From a checkpoint of a small transformer trained on Wikipedia.
Architecture: LayerNorm before each block, rotary positions, biases, attention and MLP in parallel.
Each number is 500 + 50 x the weight over its row's rms, rounded and kept within 0 to 999. Layers, rows and columns count from 0. Numbers have three digits each. The size before them is the row's rms in percent of the matrix's.

# up: layer 2 MLP up, 640x160, rms 0.141, rows 129-278, columns 40-79
# down: layer 2 MLP down (transposed), 640x160, rms 0.145, rows 129-278, columns 40-79
up129 098:508493519441543537452549555624437481510524502471440501556394430516504570451605501426497461542498485580484481523593433485
down129 101:433484482614447456605474512590521547474458473560540456513641581544506441463501473493461489465501482503599445599450518488
up130 116:532542513604408446486459642621422565545451549510449522495426469493586465474535485495521450408493572563417495578465562579
down130 111:443444531459578517502501479483515450410529508544524453482547490536519483566444537559431519580475431430560455507556469444
up131 114:470390536514482503550488545568499464480577382465553424474503460439400441456531558532508458436515480471504423430526477532
down131 116:448593413497551488488469561454517533489410589597547557524503551523569519579469482534509606603470490565481550544467457464
up132 141:554443507487460491483419550605463476474529438543440463512407500488469528472555542462548485466532578443484583425514427573
down132 135:478625530534545475535523472467508525619450497493543480513556432435559458517546474522524476510492503501431585557505490430
up133 096:537514511468445583537549519509523536586529466504506458442526388508535469502550549536579518483502541550525513453471503446
down133 087:488545482567506437459472438521446420437516500466506547517447660490456542483562466486436464470550458486467572523465500484
up134 050:472498484551520432480425518470551528455528561502505453457461495521606505542553490547439340567543487488475519576549541578
down134 051:497561461448467517502475477526539479442523469484522398486437540534571536554505518584467448512517443463527539596558555522
up135 110:550471491486516539538498524557603479537510502456523537398472420440465443508590398500488553514535541494591476473512422504
down135 100:502516512532466560555593489553424380497508461504531486567497564559500544502432567472523446414442457474519585543504487494
up136 109:462572471557512451498480458518517492504492468555535568537497455544585484542526519535466529515502395482493548559508549504
down136 108:441504552423438472481533500418465514495589481427473447426528529478420515479532448537593538549499567475402400530475479501
up137 112:478470416494452454458521541680446471452493581493590516572533580502519500541538479522498528549583452520515487506577470411
down137 107:519552519468524511567488500421555554534521416479423489538467476497500560483501478461548409451421589461452477435445478536
up138 095:487462487540499462484529359423508573450490464511554496470429502455580493557448581563497526466420513452553495477524412517
down138 108:478550479541480572555442459525512583460554523496560555479497518550489431538517615443413527499474508472516455551578421490
up139 025:489460448549548594393453453627524537399527512478515489475493498485404474546538513518543566434420487524483520530494533421
down139 034:453444495502534584401486487622542526443547528437471443486420492474490490533519511539453559492374453488435580551545503506
up140 039:492490579508578657398517488422518539493483530559401536448461467445508492475509514609524488477520490479551550486504492585
down140 040:538568534527441535489488502453489493558422472348462460548489438471581520426492497510599460468501529504497573500464424571
up141 118:482495576619426499555478487509444446514554439522545574439461465512556447490459473520548494463545440517516491428458625551
down141 105:450444447429514471476524548509528576462440518440487400541519562531460546518517502451446483498477622501478503530623416410
up142 089:612513552555541514473558459438482546479522509549514558441493445480574559456502522593449409579404530474508558569486487542
down142 090:477462376437448559526509422531453540426453561451440531497523507558416360436518591483524534441511520511485535495552407472
up143 080:488522516603604475439508491538481538416576569494469361528448535434419449501528384428570562482486515420540499439516521550
down143 086:390590526459542552486486495487539550415479469520532517505489488462482486452488535504378513501452453523508563422610408544
up144 125:458500510564431495426449505541427593515500471493467569516460462448547585588497463499558493519475542489490537480490517552
down144 123:547481511503628473552481530464558423598534446447478468604547523539464440485542529492492537475533443516488438453498533387
up145 127:451520455385527516586489399541493499456530449571478438455484562453362384467525466525474530400550497453528633441490464541
down145 134:576623430528515548520478552546564491414483457508493436546569513486499522491494538431469485484461518515579511472489518485
up146 124:511495456458506547530434490523522488592581650444446447485486526527562463557546463521603549489478523521501628503499466528
down146 136:473497449563582453501491511499434556475518450569434529464513523475446553529498561485431520479513492492483542548613422562
up147 116:526513456528532528506513520512472506463457395494481499621452480435495598495559505505546444520544514436505544482623501567
down147 110:484466493570505447443440524547580575603520569535565488498470513513438447538451410472485500416475546550483458539484446399
up148 122:542473423511581531544573531518552518495578448557430453511416469479450584522540489487603449492545475452486552493528476454
down148 113:507447488558439529517458460452472491467519469481517483580529465407530501480436468548465485479552502523622577481551516526
up149 127:477511476552579551617509562564428539502547376401507378512459516527549548578560538441476458510571570551562485492517504489
down149 119:540486494462445540371518431482536441489430581490540581462565428503412445451504435556500588499486483476427471550532480498
up150 115:547502521513457481532485512454521464461479527573564452522406479458509438513520619434474532521511506450438486439477564571
down150 132:560529561404439430435497547478491477472452491464547468379507556484494453483554460529515465540457547441512566449542475539
up151 109:545444485471577510558466530489488585488529528537554421474478437471414535495468484596552408524488413495484517468537499568
down151 117:430464481442512504560504534565532491508516419602510483495450499623547435443588467528468500451460531517434540622584482447
up152 069:507474558431429535381451505437505579509443578514508499490494523541446503541463562517545560435354536535523500461394518497
down152 068:534507435544500556495538500454571522495535487470376506529410432520500549588437554404535589480510543436470465557468485528
up153 117:598439534460408500488576534578436566505491578540396479503464570523491459448494503444433545555503521487481568536499447443
down153 098:401547442532595539497463477489557512481514432461587421450556477463465580566509454595510458488448509498533410589543525538
up154 094:523511468477532464523511449432531507445488552538545561531584507469519511494446546458474573406437454535476532576446490504
down154 097:553474497512525533428496553472494545429428505549477447532543542478474434509601500504440551480550528512548426557620536440
up155 117:496484500442583517597461489472417463582494462485511455458491538587540469519573476505475540472509507554536438473495501564
down155 115:520541481547474435461573485591562544527545579518465535517390580493525477477434502487525514590535514468355543444494491480
up156 121:499478478551490550496541492452456471557586530447564499447591448407540530534423601503530485445499531537430489568580452445
down156 130:542464572578457459555481438427535445513460509558529514503547594535533428520419458513516499554371365513434606538407442578
up157 108:494510554478539550507471490464513545529462512531511410481433533524504507510495483529589559477476556513436574477490510550
down157 124:530585542482525437444551462471506508519527503453473574495463606418455454464601414543473454560419465504433463513504580487
up158 104:477539447583544536489449567506509579551556490564496424434485565524408554460576504526548528502561515533439486494455496575
down158 102:521517461407486486520543522513462446509487607480462532528514419497523440526490463539423435469438480524579534446641518418
up159 083:464457536455504545510504524486457471554540502494430506476513503497390443488456588444445528454424506496578487495458403523
down159 082:494502508547507441477570494535492487494478458409506518512498510566580564466453390561546425468552432516490443483488499484
up160 106:546464443565465433502396609629397439470450451554500542488570514505509532501572454555494501500461485425523465548424596455
down160 100:443505498498520571495568407429550513534497521458477449476492456471541456491466499504533465538523493545467602452533455600
up161 120:451489527549532490462434653563525426481578488442479472512527464504452450507578505390503483477538526611465501544418515526
down161 133:486486435512395502568541497504584461512530549517471487498406417476485451460498549517562654522450519574502492549512543430
up162 108:561550477472477607558558512546473537478548512540501430470504501455503409449538485474497443505445488527476533390596495478
down162 104:454501513473507487505555593539507403576559477498478496393527585573524356555487538408455584447481494556464539512496483526
up163 139:547484510478502603467592612574480450574472425505445475468509425534545476524565506496523521424563591499452559437513556478
down163 137:416518493490397482520427457467548497521550557501557415530505523482504496498457526477532444502393379572507523590484469565
up164 085:434515545467486515423429517490544541525454506410540437417457486488498511606494475552593535466448473435452484562473502543
down164 088:487522470544567590457479515519565432479496586444513463573551485510554494598528540429462491437461426498515439569455536506
up165 062:483535550465586505472556538413546501573593523502471418492627445493498540495517481532514503451394368436488503540522435556
down165 065:484465499570574427354537451508555440558504448491454486566547457469537468526545529552516514495415420523515567446495480534
up166 108:515394546432477441568447480486540518485534441514591486445432572515517465517484545534499503471403538451461551498509491529
down166 105:418615474547528514439520510531481543546493537550553462560553433581531471501495511443513498525529505422513517433525475560
up167 110:552534505633493460455539524505392568462555477431583475497480427512494465481515581439469468545546429503467513544570461493
down167 117:551521470490579384472562444533406405554479476478475541505499476507608484423443488493494502547477432500448598493538575502
up168 069:459675399436499493538534442452512482551503543502487442439495464544508476550461415455424496520496608548433574490527568507
down168 079:507589504521488582508569439482500549525533465523507503450469502482493535483515454484410530536431531464400501458479525534
up169 068:394469515504580514492445458418565568500528592505492531471531499478467501526517554460480383489491450515488581391452505503
down169 070:482423494480490547561467481532471497504546510549517500401538561469487541459597488513515466490636395527517566497370557503
up170 099:555548473574434452515490487551494507453572426526486540519458430548569495396572480480499474474576514469548465544506494545
down170 097:467453524434514502551479530556482415550505619510530565505441555569458550567417543521509485557425537501503403505551423470
up171 102:515445520497513429477553581464491535550581453478501397506464503500557433473440597479456383478498477470501588468531483498
down171 101:562528473534484540446538428548413483456451503464531547492521434532382495514518537572500460644486598531507398474447561521
up172 084:489531646534568406554461456530579524491526468583493482418453412501491546529504536478474504444472553471521563514547570474
down172 075:528471406447535522471520544463388504477486584512395486547508545595472481519498500537463506492461509602497373480494476521
up173 115:491495468502504489500483435542551513530534525453413512534513379374553539480470491461588531457589481471435541531488525543
down173 108:581470513518501487548517466534536503461517460508563552507497505516562459518491502573420521510465452366590570451426623413
up174 115:461452500587527518550438526599402537444465458443438471460445531502424507487557516483481541475468461497525453520481477423
down174 106:591539527463462527498505463460582473516577589625523487478497464554528487484406529454492538550528611484437565433490441547
up175 103:542507438497448448520512495498509484413536490582498545627502511411505462442498511521476469445564457479603589473542537486
down175 098:435528504489564448576520483548518520554568520475541433474453443517451551506488486446591566497548533528422503539537416466
up176 111:522475595561503444489434509583485546529504495396447524555467486504542527530473461454441447561492478517486472530486460503
down176 108:447515496561524484498521572506506498482494417483613526438469532480428507426486535534458546457479480540544564530437514532
up177 085:507337475478525558411607519512484471409475564462496513536508468514499538390459534498450461528530517463480482365584452543
down177 085:458552564474442499510443643447584606527517416575424456525514577463572575433575459482573511491508399488474472479466380433
up178 111:465462428464417494407526506554519464524558600397514536451486519504574503504477505539488522502457530547443446533489544492
down178 114:478397553507488511529455483542398523576475519477444458471489512582488557533468524348436454417546448413517623503548558478
up179 072:445548572416530498463425453439523571544461471554499476409419562458442495455442513641506499535438527491513501471457416556
down179 072:503495469546420502480549537446481379456532450577442510576489413468576443422467454457565551506544429515520594466465506488
up180 042:483514537531478515476468515568529451471571556555489531397503617502434456517515499512510459495422554482526485567489475349
down180 041:484486517468486523444472496536480432454560596540463544458424603513516467523553453514483477526400518445587503534533440467
up181 083:479541562548514516470521566529491519524562549546597542407520463467508480491486478545485459416536524468468411484551489484
down181 094:569517487526504535501504469484533490451501593516536513497655426434514506445507514503439450464579486456523377398546454499
up182 115:556482440492511579483418532439475597488497514441467490520484464524600557512484543528540554405497424474470465519501516466
down182 122:496465646507544556443515548504538474572504473563502577455441469510476604472507445437487448469550560497506493509457476429
up183 118:477526464440499595487543445512502525562492573475500419472531482438547499525549451490474587456444531558425639495488477527
down183 127:490531600584524530538463477517502506508495434498469569468514502480531520431614575439518529508512466484463437543471513573
up184 031:527504417515574612471458444570507542448506510444531449508362400539492506632536500519524520462458490498465475544545508568
down184 042:498488452489544602477503489596496545496556512425513430536328421527530512597541484532482529473403468460434541541570492576
up185 104:402557560474502427520453499605457408525542428495494551504469557459423512452480519496500550432570516520580522435523487476
down185 104:521564481547482596461566489423477538530503526469553503538553423461565430467517477424488546612462488506473549518444550486
up186 081:470438461530488589493418541481469549505542475481502398548550475464580471547469460433451499544365521524468466446560509503
down186 083:407464514488431505525478568551539478491550550518520516420525458468505502448549479566432525538474408462466434531538420452
up187 066:391537480429516443527458546481517464415552523502453490396532505426456451570525513575514483505406561464433476490492504547
down187 065:535533462505458442527491481581434519602622409325496458512499566537534565402471602398476523515449498397528536538485513574
up188 115:514539529530470476509505595569512495416529492450517479497528413533519503521604377427519526469533473580436363487539601543
down188 115:490467458392501486506479466493426463531437547551488534507507608480529423493414590530447504556474506478560560557548471456
up189 088:480532483441580545455486445494542538564552501515458449470398479507544554584509539461490367447497549463502491540544479439
down189 083:625470569568430504525511590530386499468529491485542483437473544492475474457551419519503609493519513520479438458436533465
up190 105:510478535573556494545526420518506454480517535477602614545469459546483457524444518557481568566468450402436496528450525492
down190 123:511486531525459499462525415572505548474462455506453555506465465471501435446488521493516531489530443541552446532481501511
up191 134:488492522524448478587499581518425387438549508559488528539519430493565455444452553380486523489559539484475452535524488579
down191 129:484526586465453475446452492480487503451464498559559519527445568599480461465491466522515460537519639464554506539561492454
up192 107:473439469568614557554571596533509525462521445499578487493512468477541448498539488463497483522567421505495513410559538560
down192 104:490502439494452458356466493499516437544523496510535541533477479480504579489483428495512478522445524462480576565455461455
up193 113:455480433506537434459548546522510488547594419546508522547468504573503540496519457556495507430597521539524514561547560481
down193 098:560562540487471516558466472393422541433428605495485483457539441459507500527547549408525482553493512477469490425454375523
up194 092:419500484557402504536375563621549485574479495559560439488512557508531444543454491486518423520570576554500543530556504450
down194 092:440461515476573482503458440506517443518475564559495565509478457383536563510503466531490588513462544553537447412497488582
up195 094:519552499530507501513495492594533462393480515497471449530505591520453491400525520571523454452493458389568540586458472546
down195 094:531549503482510461568613493397449493497601535543496525536526471480452520581469578512466471520491492506504408478492467551
up196 071:580463515489558385461499483531563528501509599510622514439519445445504504510572505637536440481439387560529515484552597448
down196 074:408410511478560469432532609543492471552470542517493426584404568439523508554422550525521579484438410585568502543503494487
up197 056:457573568461481569410479454430504530564598523500451450507548543567581432507565532530426410535468579488463525531511621458
down197 048:461501463544482594402513539502442479479564437519510483466593557481479442485478480495485533511524564496488589503533562524
up198 100:470547536491517538476567467605435465522511496569549341584513531429518493547490427429468483485437600598550492529531619484
down198 101:563410491534543490519444583487546507516495531462452638415521454547503527456491604554460515511571552477415541457527423528
up199 103:348420547444543534491427523515469499485628552459576449498576570485480544551429570543519560511499545548468527489528539586
down199 097:584582464546510539573529529405465497449495441516484557519480426494541588483581590453414530480441470466447562482539484530
up200 115:489559568486494545522451406505468552543493551541473464479404515453491564542563524489504525495550489476457509545475502568
down200 112:534470525545532522490501612535429436470493517567464511580583504438478525456489460533557430575507501544528378503493488422
up201 060:444548445432543544497433512506573501481504505513424529527508489432440543517521480708531620439474432469557492572415530502
down201 060:541473574574483531530621489533458511601405442472548532589550499399472508528443507404495493540477490554498556448515542437
up202 132:389521453500519534432525485560471517576516448412541427399498559418488565601502488543479467500467543555543564533486493557
down202 126:553495577501502490472534586556460445495519500510465577549494488582552533371548427442505558454497510554519453512519464457
up203 127:420555400516498495615462549561491437510443427476500551507492547501495561519474502614465515484510540559466397550490498517
down203 126:533375568476418447423591501460464547504546520535506418415473442466481459482637429454478475528449524488511551505504535529
up204 123:491561402521533515472440482526504549471560536432529495490489480501627519480603494402468492440488597496448524509501562543
down204 128:512376544586461549501502448415503511503542396515506505497548395459514454510501462551444419541513405476517482534558465438
up205 072:468444528444491559486513561530506567598577435503455511550592502457524555484564503514507515470535542536524513455535478563
down205 073:503534574571590493486465467424518422513559544459470486525455536531470487518434505527518438470463518439533514537493554490
up206 154:461446568625507576500527573453524481466595554500511460536460491506466559491469557510461358545424545529513546479542469559
down206 156:582501460455595498458557471494557487481577499488552499465582569452527475572594419594485582493522486503468473506448550548
up207 051:494562450566520585436465443602520588497495473447511479512490534578462476506508496494500485509478460546496543501479597475
down207 053:482475472545473473452485495633522560539466497428482433478548558602436455565468503499462509540471379535508557486421548487
up208 080:433542439505377466491482460554412534553579505571540466520504409477518564581495533517505578451571518594502527555495511475
down208 077:519406473513553510563485530546461434530447564435469550538489562542478484387624447479446504486491483452537475428490491490
up209 108:435563435506532512555486521395482514426595474460518517501477538425433454571505510468500501441467486486499523405482590485
down209 119:538510456437461471431516423572432487485506525493499429500458521516423482515520475356525439492482566568457547487549472475
up210 024:599478504608539480451470495521440472533606510458577500546550509447458483469502529648495451570390426524479525544523501498
down210 025:556466532525526470422473469535461424517590530419492465502525497509457531483485521624474514573385397474503540539552524540
up211 128:439534569544509524497512422532513479523474491479460550568466550430567453455466520539453457513497492452595511507556536519
down211 133:554477496448544453472433497469404478581501488447434473578452517530416455472519448428551478518405451546430503552511542487
up212 083:506416575468509501441482518415511474512514546589569587458499521594572553531436580483485453498469443586451477373493504568
down212 084:495525466508634520557587513541536535491472433566478572572552393466488502514503534491559528503495492543503478538501591489
up213 116:334495486511574384475542483574473539617554416481480487429533521452428486486495543533514546464455511550492511485576484478
down213 112:536558508509465514548490533455574499469525557479431526533364539594507557435494427484458442513518530474516582531421429508
up214 121:454468406671529539435424516541503552566551523565501486376539542580501454467517535586477471516532541473472529595482501472
down214 124:485528552534481529434500544458476528484587494573563469539521400546504517448516523532483497509525376445539529475424520388
up215 091:515444579585481499567482490498458465519597480434507513429463486581608364545467503500415516482517470501588515479455542561
down215 090:506520488457389378542497568556488534529522558529475568510414450417529451461635519456502481480485558477441523491561504470
up216 095:447536453491468467460431469554500505496583404467541544450557535494436457523484513508520382538578437543471459593484466577
down216 100:491497568428450542459571485495480511649532501496476564515561544520529462506440486427463508495589433496591413517528469498
up217 034:522434465554560436444419434488592486586494463533585503555465523481544482563522423498577489482429542464500486542468525545
down217 045:482434480507545475449443489540590459576505511451574456560435491459558537542514480513495535481427470442476558511533494574
up218 113:558497535526494517477518486478438509498512416429477471516506533472536479526548422580538483539514439491488524481592425439
down218 109:419507514485502421556523546536595554548485451445513517365512465513528537438486597545495516487469603535527527475421441525
up219 117:511533405492500435583468550432489505402546519471517454533541548555554464481428533506590459555492488411482505546537605495
down219 117:594534492550458525505459519508559474481542437557525537510570513465499479470530488546434450534491373425454491417550426517
up220 106:443486511508470494447432484432456483521487482501525575534472562526477548391487582579491489484459527461534469478472445522
down220 106:458483502640545542493466558499483509493564462552459567467426492474510515509441452478436446448521375462500534507490491544
up221 104:489478472459590459606542595450503548456575418559527478430545498614487469569487468532514543453477443507506629467536505467
down221 099:502541552476459468434490426561525455538508486493485496594449474427543566493486515523549430459494585495471465443475554535
up222 132:597550453456488526485532493614540484536514466513458475529420514468461510492547510520454418565609479444411512487531479586
down222 140:505400530552486440540510545514532485499447374443480496423545415484503571435495460506523567410451478511549494535555446522
up223 087:473498516500583518499509496446484493462523484622431453483504441583494468556412526434514428510463507582543436468503549530
down223 094:501497523491462498547461474523442526495485447621510459537420463508508523516516446540502424508491550424460453575528526468
up224 063:410473495575497594386446541544442524444509554511448533523581508432443565530535617536513475546452466423448530488400541515
down224 064:436441478491610565390516527511469622478522526475423491427537508439428554564494592551470484562416421545382579473472566453
up225 120:483564518469452488442552523495438365508488497503493466453364488467495565488437557519550491478417522507628466547501526529
down225 117:490515569496530512583463565517632479471449504430476472524535467526439450536515413554427453564381509518446432398554502516
up226 090:554477502584573549500498500423548438406589578500458551429560446577423434526493537496489444479477530397595485435543422483
down226 091:520474485504497461522550539516539553512517412420507557544497382460583566386615499542395465511464496524547586457549611444
up227 100:436548516478399555526460525532476568508476541490556446544499574464505485550506559482475525553489544465434466588476442560
down227 104:536439510467573487502513527559504427475527387489437497463516452572538502406545472558544489442508483522598522472549575408
up228 081:460570480486576516533527512559445451470588561490521448462557507561566466526590541447513593479537580631528485538546491572
down228 072:536421486529514522436512494415463540504535586496544521455509509442462537494416483493503456528463486413536435417442474410
up229 027:450516458442607524473429463507548617520508480446522478513514555424490556534563506449559476465514414546483563537489617557
down229 034:411461478415547519466458485530531594562541498408504419509480559416542548533553531508483495483476427516417561489533553579
up230 122:520471544524597472479436485512403455458499456503553517553530475467517527560529517469492443522514503460461573447466424537
down230 115:581467473457410515462528527532422565455613541570415437495508476484460534493509467492498554430534485605437462565539626524
up231 026:526453549528555506392488475585525458479552537534552509460475526498434457498578473568475500465466497507510464525441523520
down231 029:510452559488525536376526437565584443473524571497534481468464508474459516523522489579414573525449518502521495561482508569
up232 088:553506441558493588496507519592418530526548434624616535440467463458493454472522467457612497471481464573524495500441436573
down232 080:468549543480489410506559454465508434489468601477459454464523531514497530563505554575467469511479565525511374478514513473
up233 122:408540446494455486417501507533448547364503551522511476520442466614502417492561600521555509494480360470437568488469422434
down233 114:589475532539488588621564519525454547535519498427504492547586467405407458575468433537530469551441512505491441597489569495
up234 100:487470633477492540449538513484447587562469515517522456391490566482536505469541519441492425478485541587499527498486492568
down234 093:529570486530507438525531486519446478529576478525412589538500457523458472435537454518481483463484464418483481498578441497
up235 100:409547533555488510487504507507468452559509423458512445563483437480487607501468497508484554463412471519528494559471591607
down235 096:550462483413405401578510411512512604524454499446443634463531521500409467530476515559494495469466526467462435495554516442
up236 075:577553521525589514536464498366526574532583529472498470335467466464533486441465556459553450542504381450492411464529482503
down236 073:478535528478467518546505482597455519563473488520522425495497417466523515533524538481411459544600535609542471488536423517
up237 109:433511514509457428488438484557522460457457408480567463544530569485452548538497453577513564534406570571573541526554603561
down237 100:523455487514467487459551435457497598555593513522517558519476519541572474454484512449538472490599475417411384422460411440
up238 057:497500500516533517442464378417558467534508456469551538574472534451512488584433512530510547506412473527467621516575529537
down238 066:496472413535589512499526400516515480549546470450589509537579490472504503540462519477459613438488416582464520590612491509
up239 106:569520471551567506561534529440558537518560564574501460515455511463580539417506556463560464423590382486454539508558524424
down239 111:531508501532431517535447559547574537553549419533504485439484514542423456526532537408480507440561400480475621566497410518
up240 133:596464548496442407506491484555471476450552456620572465517426499500503471460499611516411529422517555505604520496447514494
down240 112:404553486490527604550550544463532539532532509364396492429524474441450482507478441501594490501482486450400449498496514482
up241 117:512383439530437558565604529584505492477501459645481525518510486406399504480561572539440474435584490558465510504470526420
down241 113:545575599440509479477348515543404489537530528305519483542399472566532522488457448437575563528515461439458514423465508585
up242 128:515433522460550506453484469531466510434560539549589531505446519397560493624400447505505553531442492485589604431550471495
down242 133:519568551480525487509588426406526503531540535490508596571484463450481496620467527448481485421396413595407492522485525592
up243 121:479485452534519466447463530635458540551414445544529502479501614433580582573518469553454504524494576496483557584511478482
down243 118:537479569559430510543541553436497512466548477521432489427481393525451370472473436470593544491555410564556425405485548465
up244 139:550443557526537403528470444472463531515562506496596489436473500419470491416537603465444472470486442421456532465547398523
down244 136:452541416464479606447549567560496479471470449603571483421515566487500439508473535515472486492478461619529546514446529511
up245 112:509509452529479564513499507534490513436588462503497445449540400432535497591505572544551530511507451509486543500463425482
down245 097:507429489503471470524464530508521442474469507496590567549352534597503525457455482425476492467473534482533477451525547493
up246 110:377499563518462503487448497533478508362476582487450606600484509533470459466559601581471529402531510491496484499448414499
down246 104:559456427433546576473488525586493499520515532505560523498510527476376492556539315516446556623551549519445484510568481547
up247 086:522394605484498537481490554395504555528445445479530429450579504460520491544453500480527515414456446547454526471538515551
down247 086:469582512455537474492435498524426581571543683539469456515406501475426440468490529431545505487509499451571487451569487501
up248 106:527453505552486547463550574526409401420547429555400511443513457413491544440567505495400545538532416464542448537547500509
down248 101:488512463439434476519486400518609568481459476446538506569446487536570543580398442522608480395492562540463558445415530505
up249 089:432531522490495626459528498430497413597518548411506388550534512547526481528500489551487555506496452494445547516491493561
down249 084:482572535470527471537446431537507453442455508553453523492517442517491502568505552483593458398466580442525466587529430483
up250 025:456492511523543577457448498586511538444556555467473485450511584562449454584518476540478478473438532568568534595501538430
down250 029:451461504486527564443457540575482513463553570434461509493459555543483455577513485563416510513382489549498578548548477469
up251 074:524501511472555509524441436528507584535459463563483549386502588481402552540476467565522487554499464460464448545524442543
down251 070:440587491518449472519506623479484366484551475448479439553551407533621401466531523387478523489546632544527534523528481467
up252 089:501503516584451502485494562521506454468560448509541507461397458531497469462563459539442533457512483476587448409517469480
down252 087:472552452489539464559551442480502536494466505507493514555601506459457558503480519470575462494330515482481521504490590516
up253 054:572415496601585513550499468456542438494468483537594524461487529495506500532430469561569504507521419498448577504524510524
down253 054:581473488606557541571471483522578415451548486498545464488487611480467509503425444595559528590538447541444566543539519520
up254 111:424450540560451553478553540478461527593473515533495460479477483514442484443501549496490555412526518583583498451430448627
down254 099:537451500444603431479424513532470487429468451388524551470506535490534565565516488560455470594432472459393460528524484406
up255 121:509452599490534473423473448460468507491507538583561471533547468492470559514406536576528496452545441449389536516505510428
down255 120:541502461528515524525572548528429493529551622484413534453477481440507484539537450417573506485546491483507529545486471469
up256 095:485493442476517425415586529405526437515518600514505537533566543481537545532457511501479442572489469510463515617552606601
down256 098:556475511546436423523471501597494473486488497495398576465623492529469537454542494469548540509471589498438476514389416415
up257 118:462573442539554570540414475445590510446548469519502419585463463510510550487536543473530479573506417444513540501517522509
down257 116:447416437512504548495516479463466530604463579604463527499451572466562473508505457529523472466506545594537591480493444474
up258 026:550439422537620502411492420573574540500516495544507496505432481568507526568521537501565563512451435470444541526618523540
down258 029:519461462477589501438496439574573539522544510469468490491386448528535541572550513521496575499439442469437534505611491560
up259 111:463502497526531473458525536498511506464379486514531507546514545460511480494473450449387496527477580471549452537559474558
down259 102:532506515488533564465519432486479559478588635494522504531479462474547495486489501496542497485424474504457539422507457532
up260 096:595515503493551513565512532519453427457564517520488448462474539538475470507569473513580565507468520491518511526495493474
down260 092:438534547627406545520533591519530536503499433501523477519515446495521455478459508462439501540555499517450491437492384491
up261 118:453529490556492433500490486547498559544436495510466540487458582454596525480453435569655584516464519498508502509523498458
down261 112:509476530466447539531530512493515489483512491512596427481503442532428462428558485540370421506558511457396531465457547550
up262 101:538491493636553452562510444450489536530589480419496455532421501447460466534581501422484481566411377513597452462559501523
down262 092:495551580531447478457473489494409474513400509520456411495471527554556509503518563522521560500531612537438438466426488482
up263 126:473414561480503517549565593596468545489495439540565408469476434477447452522526394506455564499451495580545507463506495528
down263 120:480481508552447505414503473490480438457595504494459586517491462507508469522508493419475476507553487488510555466528434477
up264 031:518596467487545585437508567525501457406616526485581530452499562479455498475602559556496471497444445412455510499511462466
down264 029:525520480469509550390553586545509445448620585495525540451472517501520481487555504599432481477447456442401519478526446475
up265 098:549429546495447583529449398465529446520497451565500486427428521471510453398509538540460486524486459428503562482462478504
down265 094:460483515540509424513536552515527593475476533492508511520463520526510499476522448517562494472498502489510454544479503391
up266 126:473519466521539487502525494489438470429526597540527596586519544504504508526498486518506511510550487402471555528416446588
down266 129:528518521548557410473572450521525531429547462505526519458488432583439542499532470615461536464480467427466509461538505442
up267 054:538512544436604453532533533550466490520529537465527539521501459522511530568509542493551511466497561522472479510581516578
down267 052:558511515395482405530506474541495519521501498392519508478546492492487497492510526478607539511470557388502472516553525564
up268 097:549466505500548543522412443504526556473543545467440449517494484531469516474453451474555454534456453520497503476494542475
down268 100:497464487434443550537496506481494539515498414512503577606489539426511493576521475501458424548531498436466516438484538433
up269 058:520425440445493577501519466456563548496530522527443455484454496525556530526475460563434508469473505400510454453514447535
down269 055:551554544506473494439531535460466546481426432436469506513483465478504472501539488512577558467484585535596520526483541446
up270 077:490450522475581487620440532516574509473414599543528487548464495411481558545436497445543579498486526471461527456547500592
down270 084:502548481473510408463461570452496486512514454478509526507524378488589433510445496564531573484496479439502557490507480593
up271 035:454492450537485514471369480547590571455501526576556507482455553496471485576520453543517382589424469510453520568455617546
down271 041:416412464503472504459393477567577539473517524519510440493401512469493499567519452573443430559366463493431579518519570585
up272 117:511508601563528496439476528535467534458547456494521415465500507509465455532559491459535469424426552545557521572516512540
down272 111:495451410445446558560435548433503515554521519511560613526495454527545568594445503550437480500461465510440495485516429596
up273 102:508452530523476569584498554584561434475570506510579548463482439488438518509479475397488517419494452479459496471424494496
down273 090:451540503477598450418514461456507548533453559518472468455629512528560495482469537584482509575437535527503450559573530530
up274 090:404492468509507516604495430473480481487548525579497471440410509497562433497504594617432428514509480486476479502596382439
down274 095:594465484581383574435452547546523536504442461456499506466616514531394503475481477442570467468507509463596478561473524533
up275 029:455510516507536624449394401541564581430548515531539480494438564533419553519577522533488464455466492529455541607527576545
down275 041:407472533485532598439417443552562559459575517502502426500397515488487530539546529548421487500391451519425583567582537584
up276 031:560512420560521526490460428528543553462451519503539470459462505537512526577477488526562470492509529455507478534474601545
down276 044:522487457514493564496483467563561530483515554458521446478439500482526539561483525570477521483463477472457557509553560572
up277 093:501546493412513438502529423493510556521506540513427524522417382401510534474417478433406481440497528578481543431486545457
down277 093:501509573560514537466505471457540564507502460480548496426447527495549607473460473498491513499581395378487472491502442416
up278 130:532498530415555497522519549471557462408539530486473526499428401578556417529445537486547527451436417515466574494473566590
down278 128:498543577527476521486470422498457414490523503562521495454428558463480637472515552445543441549416523412517460503525540491